{
  "n_layer": 8,
  "d_model": 128,
  "n_head": 2,
  "positions": "alibi",
  "qk_norm": false,
  "init": "uniform",
  "init_std_down": 0.0,
  "optimizer": "soap_variant",
  "lr": 0.00304,
  "weight_decay": 0.067,
  "lr_head": 0.00681,
  "final_lr_fraction": 0.1,
  "train_tokens": 119100000
}
Each number is 128 + 32 x the weight over its row's rms, rounded and kept within 0 to 255. Layers, rows and columns count from 0. The size above them is the row's rms in percent of the matrix's.

# layer 5 attention query, 128x128, rms 0.155, rows 85-109, columns 64-127
size [ 76  86  83  67  73  62  76  74  71  72  83  86  84  75  76  80  79  82  66  81  72  92  89  85  60]
[[ 97 156 102 115  90 130  81 123 173  74  80 140 149 130 146 113 103  79 167 107 122 112  88 123 119 183 124 142 148 165 100 108 139 119 108 142 158 111 130 152  44 137 111 114 112  90  74  49 141 160 114 146 159 121 111 171 151 145 122  94 109  72 119 151]
 [138 131 178 140 107 125  87 123 127 130  84 102 168 164 152  96 124 124 157 107 109 210 123 127 124 134  66 138 128 134 190 147 145 101 128 104 107 128  93 148 153  95 131 158  95  66  79 178 103 147  72 137  76 144  75 144 121 158 147 170 115  87  90 100]
 [124 125 109  99 110 140 151 116  82 143 127  98 118  18 117 117  95 124 162 130 107 192 119  91 135 105 126 147  98 113 178 179 169 179 153  85  75 138  96 165  89 128 132 130  95 109  58 107 146 130 100 164 123  85  54  99 114 122 138 103 128 137 118  85]
 [133 142 175 149 191 111 128 119 134 121 103 127 134 138 165 115 137 136 178 184 135 115 165  48 158 208 131 182 152 111 187 119 151 149 119 149 148 150  99 162 151 103 127 158 116 108  60 147 110 112  91 139 145 167 168 115 136 155 165 120 163  75 143  68]
 [152 139 153 124  93 155 131  50 127 127 121 136 103 102 102 174 168 201  66  89  60 116  88 110  73 107 176 138 106  62 149 118  38 110 157 100 141 155 106 117 143 155 142  97 114 149 120 141 136 101 139 119 115 158 106 126 145 160  92  95  75 171  98 120]
 [ 92 140 146 163  90 109 101  97 106 146 118 214 135 139 125 192 112 121 121 126  77 139 146 144 183 128 109  70 139  72 169 150 136  95 176 124 121 134 147 186 145 158 166 114 140 132  97  83 147 128 106 108  93 140 162 173  79 166 131 136 114 128 130 138]
 [139  91 147  87 185  99 105 159 143 106 161  80 101 110 186 105 130  82 169 177 153 150 195 128 120 167 126 190 123 106 179 151 131 160 163 199 158 126 126 163 128 134  84 194 129 120  91 139 132  86 118 168 136 125 134  83 136 106 119 185 116  67 147 154]
 [139 138 126 139  79 161  65 140 124 138 201 100 171 159  85  72 138 108 111  97 105 105 146 145 151 161 112 156 130  52 138 143 130 116 109 119 138  98 171 131 177 114 151  77 161 128  60 147  94 105 120 115  70 196 161 112 118  88  92 118 107 144 137  54]
 [177 166 107 192 107 193 170  98 149 120 144 113 120 134 150 151 144 168 100 165 163  81 139 103  72 109 116 174 144 128  85 138  99 163 115  93 139  96  93 106  88 110  91 183 125 171 111 136 101  88 177 116 103 108 123 101 139  88 144 105 164 106 112 160]
 [144  70 106 132 137 173 144 122 139 124 139 133 160 118 155 197 160 149 147  73 143 146  87 170 119 127 177 134 156  86 102  86 151 125 110 130  69 149 133 120 131 128 100 125 141  99 172 153 110 164 163 105  97  92 126 105  17 158 102  72 119 149 169 151]
 [ 98 105  69  92 146 134  91 175 104  84 138  96 127 129  99 163  59 147 116 102 120 111 138 122  88 102 117 104  90 102 184 149  88 150 125 148 116 115 100  89 203 173 135 116 169 147 115 165 165 117 125  78  78 106 103 125 146 179 114 137  81  63 121 111]
 [122 131 147  74 167 140 137 112  85 104 109 130 104 134 143 188 135 159 107  98  74 102 104 136  46 143 169 108 102  97 159 154  56  73 147 104 138 157 154 102 159 167 146  80 129  84 198 114 128 129 168  84 144 117 125 128  91 172  52  54  82 158 174 170]
 [107 154 156 119 110 147 120 182  56 142 128 178 116 124 161 104  83 113 135 144 149  93 146 117 136 128  81 140 146 126 130 171 121  96 135 129 153 133 171 134 166 138 131 132 134  74  64 154  80 123 109 151 115 151 111 181 214 110 168 112  86  76 152 101]
 [147 132 155 120  89 154 115 105 163 141 196  80 145 142 146 128 182 115 201 107 106 121  85  88 161 146 136 123 144 176 182 170 130 112 140 121 165 158  76 139 187 131 159 124 116 114 144 104 159 152 122  75  83 141 119  76 115  93 113 129 155 133 108 125]
 [124 130 135 160 151 151  89 163 136 165 156 201 128 190 142 142 104 130 117 118 147  83  94 165 120 141 100 115 118 117  87 114 142  66 138 173 117 116  74  96 109 143 166 139 100 157 160 140 117 147 129 164 153 156 122 183 134  70 134  95 182 160 135 153]
 [ 98 125 152  99 106 151  65 120  86  83 175 202 172 143 146 161 102 160 113 152 142 102 105 131 130 144 176  92 148 149 126 146 111 129 122 132 129 113 140 103 138 119 107 126 113 141 135 111 139 131 126 173 142 108  92 140 164  65 161  85 131 123 168  99]
 [129 158 170 118 110 135 128 106 110 130  96 171 162 215 155 108 122 134 148 155  77 131  71 116  90 170  99 144 216 119 153 126 159  61 147  80  71 164 130 135 121 154 151 106  86 128 139  50 135 138  97 119 129 187 210 132 118 124 107  94  56 127 135 104]
 [120 115  58 105 133 209  92 156 158  69 147 132 148 137 114 111 125 118 128 115 132  54  91 111 124 131  85 142 112 107  92  57 153 127  60 177 138 107 130 126 123 172  96  96 115 125 139 147 161  99 142 148 139 160 114 124 119 142 137 104 106  94 134 139]
 [147 139 160 106 158 129 135 188 118 124 126 121  91 115 156 138  58 159 191 117 136 150 138  90  67 142 157 121  98 104 143 160 124 157 160 135 137  87 106 127  54  74 112 155  98 111 170 149 119 108 125 120 162 146 115 121 114 138 129 108 154  98  95 129]
 [105  90  66 146  87  85  50 132  74 113 105 167 151 184 145  93  41  77 152 124  78 125 133 113 142 127  98 106 168 152 149  73 127  89 126 136 154  78 181 141 134 137 168 124 132  84 137 129 127 185 115 142 128 128 125 175 148 162 153 202 136 109  56 117]
 [111 136 107 157 105 139   5 136 122 146 110 179 154 133 148 123 124  74  84 130 158 152 128 145 176 147 146  56 105 158 165 117  71 126 146 107 129 174  80  62 103 174 120 172 141 114 108  77  89 162 133 176 155 125  93 164 151 141 129 141 139 122 136 147]
 [192 183  75 158 142 125 175 132 117 127 128 114 115 136 151  97 114 108 120 125 139 160 163  90 172 138  83 182 190 162 108 119 154 115  77  82 105 118 157 125  50 142 127 142 126  90 138  80 125 148 153 126 143 114 201 141  93  97 135 121 136 103 165 110]
 [117 208 141  77 123 104 133 123 134 134  86 121 138 195 104 104  95  91 114 175  99 129 122 114 131 164  79 122 113 137 136  85 133 124  92 134 136 101 151 131 126  78 127 153 125  82 149 169  97 157 137 101 159 190 179 146 151 189 145 124 126  74 102 161]
 [123 167 148 178  75 127 116 117 152 112  79 178  98  98  96 118 189 138 127 109 118 122 103 103 158  97 150 121  94 190 117 156 117 117 153 101 134 153 141 123  44 138 170 132 121 164 148  88 105 104 152  97 130 154 128 151 136 122  89 121 140 155 105 152]
 [115 175 141 151  85 107 193  77  91 125 102 155 125 122  91 136 230 177  82 125 167 129  79 116 133  87 121 115 129 138 104 115 126 148 128  87 129 139 146 115  95 139 135 154 149 121 152 157 144  78 153  47 124 158 109 125 130 140 122 100 145 133  82 152]]
# layer 5 attention key, 128x128, rms 0.133, rows 85-108, columns 64-127
size [ 75  91 104  74  80  81  94  87  75  88  90  99  90  88  91  83  94  92  77  89  91 104  92  99]
[[126 160 126 109 117  96 147 151 165 119 123 176 134 105 123  85  86 144 146 114  97  92 120  78 123 189 112 145 121 177 136 110 174 118 162 135 111  84  91 103  97 106 115 106 137 106 124  68 128 141 108 141 166 108 101 130 135 151 147 147 137 100  93 146]
 [129 135 221 135 100 120 126 132 113 116  81  96 114 136 129 145  69 106 171 180  94 165 139  83  96 122 112 133  78 155 201 115 140 125 145 115  96 148 132 127  73  96 129 119 108 122 108 136 112 115 135  98  73 149 119  90 157 153 142 174 101  66 106 155]
 [135 138 129  79 104 147  91 104 119 141  93 106 117 135  63 127 114 100 138 169 100 183 175 119  89  39 143 181  81 145 135 141 192 151 207  96 130 113  77 128 119  79 133 119 161 122  97 165 138 149 112 110  70  43  38 109 153 138  77 107 131 148 108 103]
 [143 143 150  96 176 141 163 142 125 116 110 147  79 101 188 128 170 167 190 168 195 113 117  78 146 105 149 186 118 100 163 115 129 162 152 101  80 162 111 188 175 156 163 115  97  99 125 186 113 121 147 123 137 137  82  84 112 168 147 181 122 112 148 117]
 [145 107 149 110 117 150 161  84 137  85  70  74 122 114 127 200 124 124 127 119  88  49 134  75 158 131 116  97 101 119 136  97  43 111 120 183 115 160 144 119 148 111 154  93 167 123  87  97 119 130 168 122 118 105 140  83  98 126 131  80  71 126  99  84]
 [ 28  63 143 113 125 137 143 151 165 113 125 171 138 157 139  67  71 153 128 183  76 155 129 128  97 140 137  83 141 118 171  70 134  91 168  90 157 166 125 150 121 110 144 134  61 117 109 133 114  91 117 169 131 171 133 129 119 140 138 137  91 124 136 144]
 [126 135  90  95 161 144 143 175 116 140  98 110  87 121 195 114 149 122 170 116 214 162 155  85 120 117 117 203 115  94 143 170 105 135 125 118 118 171 121 191  97 170  96  93 109  74  92 132 158 118 126 155 128 126 108 110 145 115 158 185 105  95 169  91]
 [137  80 131 112  11 146 101 142 119 102 112 146 129 171  85 133 131  88 138 123  94  99 103  63 136 138  91 107  91 122 122 131  84 120 102 156 151 138 142 120 177 143 138 144 158 174  49 108 121 101 137  77 136 171 161  84 165 104  95 112  53 130 188 110]
 [120 166 140 182 152 144 145 106  91 103 144  90 159  99 181 123 141 114  99  90 160 107 148  73  45  85  94 148 105 131  53 156 107 120 109 170 155 113 136 106 109 140 131 103 125 176 102 110 174 120 175 132  36 112 170 133 123 110 197 159 149 192 109 159]
 [145 146 115 152 132 157 101 117 114 157 117  95 195 104 161  96 136 104 111 139 124 103 127 137  90  81 150 156 169 148 125  95 181 126  99 113 135 134 137 108 208 135 160 154 176 158 165  79 117 157 190 150 165 135 135 138 105 170  38 127 158 127 168 118]
 [139 118 118 104 109 160 106 148 130 121 117 114  85 125 136 171  66 141 134 175 119  65 172  90 127 133 121 178  97  81 193 149  70 133 110 164 130 155 125 124 146 147 101 178 104 118 107 150 158 118 106 105 139 109 175 104 103 153 132 117 137  94 130  82]
 [133 145 137  98 143 148 172  61  92 150 110 137 112 127 104 204 149 141 109  98  90  77 122 148 154 204 165  70 132 119 155 105 112  75 111 156  65 147 114 149 119 124 153  94 114 137 191 109  92 152 169 159 166 165 143 136  54 155 112  62 139 141 164 119]
 [120 135 154 101 105 198 128 188 115 122 123 162 127 164  84  96  87  63 101 175  70 136 199 131 101 152  78 154  81 171 185 154 135 132 146 119 141 149 135 107 123 122  85 153 169 110  16 167  77 120 135 142 129 138 124 112 160 173 138 109  82  70 114 104]
 [137 106 190 117  98 126 176 103  93  80 116 119 118 133  81 214 166 206 184 102 147 145 117  64 126 132 166 105 116  94 107 185  77 158 119 155 119 134 147 170 109 105 129  62 108 123  98 153 178 142 119  91 129  89 134  75  99 133 156 141 127 170 108  82]
 [ 78 113  92 126 120 115 143 152 175 173 134 129 150 132 126 144 104  80 120 118 103  96 135 166  93 154 103 112 127 134 126 135 110  73  94 166 154  59 144  40 164 141 147 160 199 157 138  79  61 154 124 120 164 187 136 143 172 142 100 111  76 151 169 147]
 [ 68  76 124 102 128 217 123 113 119 138 122 129 150 123 146 197  90  93 116 208 165 121 171  89 112 190 164 116 123  95 114 115 113 122 108 139 130 148 100  95 192 137  90 139 156 139  69 109 144 171 173 130 137 139 181  87 139 166 168 103 144 125 178 141]
 [ 97 127 153 101 142 144 103  93 103 124  76 178 146 152 144 112 106  81 123 134 109 113 110 110 136 212  99  90 160 151 157 104 112  92 104 117 186 149 107  99 136 100 165  86  81 135 171 114  53  99 127 109 157 218 125 130 112 150  61 105 132  92 181 146]
 [120 154  74  91  91 139 149 138 160  81 121 122  96 112 121  78 130 116 134 115 122  48 139 111 111 115  81 124 114 128  83  87 173 130  61 125 109  84 175  65 199 178 160 122 182 114 101 137 172 146 154  99 180 129 129 102 113 141  97 130 109  93 124 116]
 [151 154 151 129 117  80 135 172 115 121  84 110 126  94 119 174 138 122 141 109 150 136 160 165 143 157 181 174 131 145 194 152 135 134 158 109 139 106 126 115 154  89 109 136 207 116 165 129  91 189 116 114 173 146 143 158 164 147 113  90 141 108 107  65]
 [120 169 116 103  66 119 113 141 150 112 103 147 109 143 131 131  22 122 160 139 128 123 120 101 178 166  92 121 135 158 183 102 119 129 165 103 193  77 148 154  95 103 180 149 123  66  85 130 141 177  62 125 128 149 123 142 136 114 112 129 172 119  86 155]
 [ 99 156 109 172 146  89  68 122 155 155 106 120 107 138 135 173 106  92 122 143  88 117 148 108 180 104 151 125 119  97  95 187 101 138 154 113 135 172 109 107 115  72 174 148 179 104  53  72 108 169  90 137 131  92 148  88 164 143  90 106 113 118  97 145]
 [156 186 137 149 169 112 125  91  97  97 102 158 106 127 141  81 139 119 131 109  93 160 137  91  91 180 153 152 182 181  96 104 157 145 192 108 142 148 154 139  72 151 154 110  95 147 102  64  96 111 155 143 104  98 150 119 108 105 169 162 169 150 174 136]
 [130 159 167 138 106  95 142 140 135 135 110 126  84 159 161 108 147 108 109 131 149 108  90 126 172 162 105  64 127 149 181 114 136 117  96  84 136 100 127 113  93  77 129 187 141 110 183 137 112 119  99 116 131 202 139 160 133 123 109 157 161  49  84 156]
 [103 168 107 142 119  62 152  89 161  90 137 142 126 117  76 127 148 183 116  70  88 103 114 127 182 119 130  97  95 151  94 113 103 111 142 116 137 121 140  96  92  79 158  30  95 130 115 114 138 136 133  84  99 103  74 158 133  72 157  99 133 157  87 168]]